From a checkpoint of a small transformer trained on Wikipedia: LayerNorm before each block, a variant of Muon for these matrices.
Each number is 500 + 50 x the weight over its row's rms, rounded and kept within 0 to 999. Layers, rows and columns count from 0. Numbers have three digits each. The size before them is the row's rms in percent of the matrix's.

# up: layer 6 MLP up, 768x192, rms 0.216, rows 571-602, columns 0-95
# down: layer 6 MLP down (transposed), 768x192, rms 0.0534, rows 571-602, columns 0-95
up571 098:540496530495528480564529492584566428366410541491469526533471534569496478511514498435510583536442502461430564527409510501464490611495489410571398546449566510500519553445597422569509462463458474502507540541462481439556444482480395465602450437472566488466493561472502481530590552471490501498
down571 103:537500425522428419555517465505424559566541490470498430442480480462460456533546501504543519401525544445512469505527513537571530478508509440498479475393511463488512476511477600516515569506599456480492557479453439566445458521470439571467542529511452475518552489508492436422514493462535526452
up572 099:453520445548539462535582468485551508463436498499504523564550495632481476560455440393525518523489523572435582518514487548496481532510515546483415404519559515452454498499475480472556504456423599537489411554479550474536534460523540560538530530458476594514568539592509491489572373525464481527
down572 094:518451506582537515485474415471473479435560522423476524429543473436463632476480523484513424470417499460460454398491518470455500426385502528474506549495518577456510453518488498485456540567583524449520478562449449469538495488536513552454541479495591426490472550525535507447528535555465544550
up573 100:512518499464501514461441585432535468465606490506539575497544574527482555558475457481508482308527550434472523500405501473359515503552538528523494488510497519505492474465507471459509463470519471530456548539479479554462496521472549574450502528459528475414523427443560382337587499508625513434
down573 098:529426549512564540515478480512521504553557569543419492494415528509555433476461536590506488457478528474465332478496531509521489598534565508525438531584528510476453502465474502477501473474480519457533447547570420543463458511463517464504519555497487311544444530530427598487500567552514544481
up574 106:564374359519436566523469439440569438543559505504466453529538562502608471438512528493544492508497525481486484458546571433501464433449549497558444396632456475418575471504509525478553506485552446427501418576518535467573463518510515419498489449457531544489505527583511415445515475500545498470
down574 107:519525520456505497486580544435464635549506518498504426451396484499468469558473509529546535475468582559535462538480475545466486421538500490569571502481507399547401525501424525482489412497442512576465460481521514481486514491469575485525542518483545532545509451514453482486478536430459482505
up575 096:473523489473465462491590487571556541505564564461577526490430496491455453500463521463468552483432528513507529469490466513503459431497555446454512524442538497532484564457552588436540431545512401556462416497497494519559518558496557514416508482516583499488565489532524557478596536500510466493
down575 101:481434466473484460429396580488551501543493469544421505447493451526501558474514549542426489477604500517472519593407437421558486482512520537591605568506456489475516428488491457424458573452526580496440494540511532442463408427491478544589464441478510432489436619499455447515572449494447491475
up576 100:431465444494407543461538452528469500547510484433520532545481551521495487422514568495493531476450563524502567550517390520467519558541548501487473371480547541391567500494541472506516538463460463483591503535438496516435562475507578406472459528481366497446553538489448573473461453423529431462
down576 101:525623496501602471605487529511481516452484595457497513570528506448543470501457529446431502399492534453492585518482567447543520398450449578511547471483485511516522401544569502475510537512483520482459508494530504423410583532556534465585517490490438542500581523511593498502486440464516498564
up577 112:458434571473563431498529481533544556480575502424490410475547537472504567466529565445455502482501531520450547471476496493511499567558398500488501509580470485468444506388541478483491518553490471465496458478510546440486543444476479480543445481582454484606463472598514427440439523549537472500
down577 088:507528482603398480533495501489553400411479510563510505472495505561464487510455527477518449427415471476530362548502389443576506439500446533492482511584573431473538551515502460471507538427482575566522579482530518465515555515468528452518436418592478576494537596518506467614539503528436451515
up578 100:481486450560494515456479477467425536467533543449569514469554545487439491506478490487435547404464444465559503552542547465493671409505446469451549461423471494433460504504562541530462512466645510462480472521433488488420506511558528481503492496612487534466419587479533411524450519487499507481
down578 102:486482489553602506390544437439431510485475554397525523512478589513519484502517566622426579448564534402491526531520591500595552419497452520574508565497499492517371553512576501473484520435560502478549580415546432475460454512518478498576452488449468514501606507499452430473466419500539481436
up579 105:457439545597511388463507444565506507495479446543488525475439541500489487572527487501501544524428568538531566365496483561462588428484517561539499468432494459432485528465496502500542471565402443539531466534479515491506502487516411565426576454560533594410563535505490452527476547565531539430
down579 095:581456493425448501547511577403516499514501557477433492551567456519570506424441511499465506484552390412576423568505465549484360540511583453497485544551572517509454551477531450572494464481476508427488483404504444480598488579580461565522481398419476546540446456466543560546537576533443544500
up580 091:544516434413442557579544428416517441617526473395409545500396482457573501426489487482534417556446494514435536489517503450476482458604475364521423507556522510551473566467522478538469472478474471516563494581477526530448442579542568617532609582472556480533542501525452504474524420429529502517
down580 092:494495488523454588432495460489539540397580573569544497505447485489542510634507595561461461562422458525497360549428514495485422528519473551480496567445506494547533537497521529512423587480417423517440436503556512419563493547521463474498449539501512464428476476481463579473492514447498563487
up581 098:532489447448409400501582556488499536542544446519615509519474606493467522435481498484538434519512557574568556504518522492522550576555507538481464492569463509534444517586463458536475446530478500565554503404450504497591502652447584499542595554473519542535489550477430448561447459548469509617
down581 097:457477492467529495511468463540484478500546500602543561464425413467445485565432493526553577567522567501485507507544401501491426520542541560580397522441475528444340408504426532426532465493501499519501531522466514626516462541460499546399464448450587481435467609540462466522499552503481526564
up582 104:547464559438495544497555458520492571440523453443519468451548375485431541480502527510491524506419502550470488542612505531493592408585594463429493497504492480571496437515506560542458489534539441507536605529499430524462513501523582475543607492484448494446504458425613522528499505470451541474
down582 116:521507590521556543475472456522417600451497489478508559604479478454531505457510563457519504487584544519438446586414461450460475471447429530502452535515540518522529552565537570493487636553479470531488453490487488475454538563522422437483458512537429600466452515479492527557490595531468503515
up583 101:501521539500475498500491439476408404457467598601475486500591464483542473498585606493605461444450459547581516509516485576395517496448541540484551464539496535474479425507477596467455529498636495507495418492464488551484465445447565488462455524522589471465503426606529482540502491515537521406
down583 107:518551511567407485489427453450470494483539515474477501531581519525534511430528473470571415531364559534498439539525539552596557474548514490530554416611460452504554510589546431487362459421480508578560493446431538521457536530413492386499551519523488505561508505548521499557511533496476458508
up584 100:475485457540487425469566573555468570547444542581478459525549418603470556534531589611535424552495504507569538492532432435437512534468433499535523473530510459511400565526514524530527474502576461375482493515566509531515551534434467402495528473490407410444432498416657514473513488474482470534
down584 099:448577446541548560553490507466475424522357431483568471508568525528575527479678433609493539455548508499514468592500447569514454443485500563522522490512520471564596579449443521578411518437522473506509554439501451507525486466555477410392504558461445540518505458533522516511482439606471436516
up585 101:531455525567441661457573577470520492428427532372476433495599509418460485537449536506542442481527606494492493499527515532516478516496485550409486485560478447558460539502487524517504467566471569441525415543463462545564481523545446493454448532557470514511421538569474552558465510510570597414
down585 109:508474478424510521480482532531542577591444507455507497532431519483536440579518576557494528492493471532551541375556520421446438604422541533494550509447538569515431453545425575543464367524524512451520494477557518406571509442502543517461437527479466553563498520445484468508536518546511540497
up586 085:416622470447519456520459481495495444454492464519543527509528416419527512504484560423491482524465438470427488470467436485492465510490542474573390562491453534525484578446484514518565553574467572526538352454513473505410471535592537464508499509559526461516448460527625549439573474446465466552
down586 084:588493541605560422464534580428457450558470489492486400525391442527535609489535482613455461472533519507454465457475596486518551490472460526548569529592559447385463491507457476575383487422558494367469564450514502475494594409522490561518489540494475545433534485505463534458492420519481536495
up587 103:475458537439497498548451551443488525544463534510463503487496508507434518480442459505479442531525506528475509474543443520558503533490473522545452560538556561517515450476456559477454542566505532625481365533418565568444411451505504498462546490558592536557546462474468510570535480491482498522
down587 108:450526547617440467537391432518608514522536495475425572526530431545445518485506508439397577506488481544618390506469452523500498583460478482539547516492457604467484546489544506525440469526577471453473516489465415444499444500608408554431588439455537420501540469490466492474538499497528513535
up588 103:587403527436466581481576504501609548506474462556577554433416495453480418514496474507515467471444589419483516497497545472470525528505513541462508480427456523431435503503471504441567555371455532571566429591473540467548482468543472494468524501482494514432507513466524494519417506535581628463
down588 094:435536531473482476438600554490471526536492411478396483542464582405443534588438543499571463442486512614529453581435456495564543470501523445532566550481455463530410486465466494522456412431505424476483469511485528562492559541538571526567465470526504527586463527481426465522568515543503497516
up589 099:445581514555471530497542432490490502510521473469542465538597593551363565519482481547495503460475413437465519474529537504521466517470522439450458487479435526500578404607539544501515574451469460601461527587511546501454480512498618583482479584401509520452459558546555566513419587431551496471
down589 099:455501481448500506517568442556437559495608596578447611477450459492510466511495513537354582537588573473514444491487509531537510505527444506510485527473517380542515559485549418553421560386468508489496436472481552468498317434551562493518564544490572502523496556526483467495456454470497561654
up590 095:571500549560486535489565517527546483490495455565471467506513506528530428526522436528458459570433444495450549397497570524499511493514439464473527552485550583495368462475583503437482463500475506428453511608455484539466469534468478423551611440531591415514492551605567495533486462527572494439
down590 104:548572482486487434557545513448414519418533494577441629469497487509388478514503524539502438585541471549596440473507543511475519389511414540528454565541485507545500458491480478438469495478473396502572634549558511518509440432449455435572463524580497485584602442577496489464497458551493460520
up591 099:514476488506539550486581392514501488469428579614522478542531436521420466500477539464557534579414498406465533384490422530446522543492474539514525546501528524504515587560603474530481445467485461523484418454488574504509462480510504567416560495465448480373539514508459580598472486471507511549
down591 096:442506520488504577494483450480522489598433481486438525571529462465530390506429385539452476447439588439458453471556388533464573569594508612527464557530506567473474564547509438450610468505540537522475534433496551574552428585531439463450494519473475414507464550497524544512447510550530497551
up592 101:543500435446572441492533494579540551436499481605491515479545461537391503583524459514505545541567533467540497477659415439527581438435484487464505480523553554501455521449412508425500397504524533425497488561570540467461567465434480572488529490444462481470480524463521482544507398509498510459
down592 099:559532519593589480510487533512551478606558542444473477591365570493604468563543525489437475517503559478438445488440503547499481470423427499503544543475441406545552478528453503500472588497434569447486472429492479438414497544483391475466545403567548568484495515499433531382503492511473418489
up593 100:540505487490492534469413599474534531521485445474419439453466466477490446493503581530476399565469523530517467499535512449494559408509522514444526489504404438546473476436529456519568499540590564434566459495443520542474471499481521468537502553506462504539505534462405481483490464622540526556
down593 098:436531552517476516496520430499421489530556518442492522430548398512536521511484455472467571589510533360444534625487370531496547446514480539500526527516482587592507544487551445481466520503479523550472475533558400508470468538458465526415559372503510507518465540521464526413463495530497496503
up594 094:489474493504486448533556557611645509488477517522511358496420557502526476540544450462506491530484455550499507540492509525644521489543537482573466490473485509533526462445552616538381472483547585523483461539457556455587541368420520501417535479529458527531431478528382439437528469458529524503
down594 094:512446447514545491489501530523469505484506482456513428483535447533468510557558507469622450530443534498401446503627667502466504457532464482562529475493511468422537503496501536544498472520462477584588521509536525496493507377468498463451555487516485481463501543484383502514532629491513550429
up595 105:493492489468490452433413522601443426519567565472555538456544496459477452503477520431495472505467552511501498429445610458491601379526549567542495495491550549464531472489473344503549530540467531521476483499523504572463482480568520398505534468572499483492466468499538604474514523630574614481
down595 110:467535471475551467610426416494434547483526565451508456480632541522530446447454477585497551501545449524478469490316596550536502512460490459410546529574480454600572448563537321423468467523446513457462491541431484451496520479519514493539512501591427547469524451464500600427501502487512484454
up596 090:470477439486499508547491548496443531504561465508400513426509482429445428600376498442584535514515467440475516512521529492413554434493446449403498481490496483508496592498484536499549510466460627484480520509485516482431438572511495520579464510481487556521525542393502521472456551415538433470
down596 085:453424443567497527458455518515488491554542489531529533491470501531484545569443541499433506552522514588510493569600604477540496492479490538495443535556455520565430461427505513504629502503586442562463506516510455528519489495473486575486413449447451460527465594366380418501576519438533495508
up597 100:464470489569667554481424481602411506546520492401630405541496539495463526459529466526523438478516552470524490462500490450471418528559531515482513421564518544474479532580493435435511572402527451456459490597497526556526447522573517519468585490476569508615461445550428584426513542425546516579
down597 097:515534517424487523435448547570473462421563449465552548509493474557516505396493510504493471578631466492521532554489581477502546485462432530530478509484461548522509542538552460535477549475471560521395488481478526590557429454601593508429542497511519491538459500475523414461526490487493497522
up598 101:519524508567608476520543425520416416383515515537551568536575500464492454410536503525478521487450466519503488517460494441508471527559481462498590464456415520492450498517475414488536439496434577492590498500539483524538494491447494499441446468493530499441504556511496492579574405524485548590
down598 104:524412436477503527460575420579541531454426456440504404547408466526482464450547474409577551458485525529526480548535518480553524527463555474512566530525532516618517498413444486541514389529485484533532469517504528520482559592496504526521456509481547467532494472518436455498556445564475515553
up599 089:465557637552479563511459423485513552512507483427492576507561542598537460473480479551462490522540570503455545528478442569470555515435541517512568441505481480471548426549488585535530492441478424385535419529557602512521469491463506481546488476534547554528454530510523483543467433448491509530
down599 087:523491415412522555480542458544507573548490468467536500409486570485492563532505484483513477506548468443411471490576566483469486450529512423526521549467604539516539463446401544561493469474515463562405596439477451493561500522471586578440544415369444475535458515452510565431475543477514498464
up600 120:470492533511501562465532571533429477517515552444569514442476513499546585511491461560453522384472516453433494525544466469451501547461642529618453398404475527490577464436536513490550484459574497559483449512495500530463459599555567499537511539546521478460501395442573594585353536510505570519
down600 117:435545535453576442473492411495460528531480499479498582524591476413561584427383466494416623462486494546509535490566500457603484553478511574504516532491512463490434510458461466508567505482534550473515551496538393595482495523537565509560490521399536476599441469448579510398547515512535522449
up601 090:454526546442461498609456507539572569455535506486502483485524510541398500516532488502512517529532473517563526497418568514431481431456404592538499491395523594436449499426541515601453515571515573525467392507579475549473457434526469431559550407548490480435484493472538494549492517512429456455
down601 093:513489561524456503517544480480527404535507559476477535450449460486500561532555467536534420508479417572540511549529542492474567438522463430499492452554560530454575538526515532439460455451527542443453552516457497557610503624505601620481463535467465517546522462418489501478550542487552460478
up602 100:436489525548512447514514469496499416474503504483503559501505531456447559516415557506481451459475523570555559492559545457555492518420583513494366433445554395584547490502509502483523516428517582473484535499503514567534473546559427484542504407654514487487550489516467536452537475452481452483
down602 100:511579565451479500574458462455554601472569590451410429607499496485508404446385394594423531527533529562496525617501553543432474504520464431550510485436514532492470483518531469528449517461509496448528488390433542456534565503454526502573566532486515602473473567592412476502604468503461546518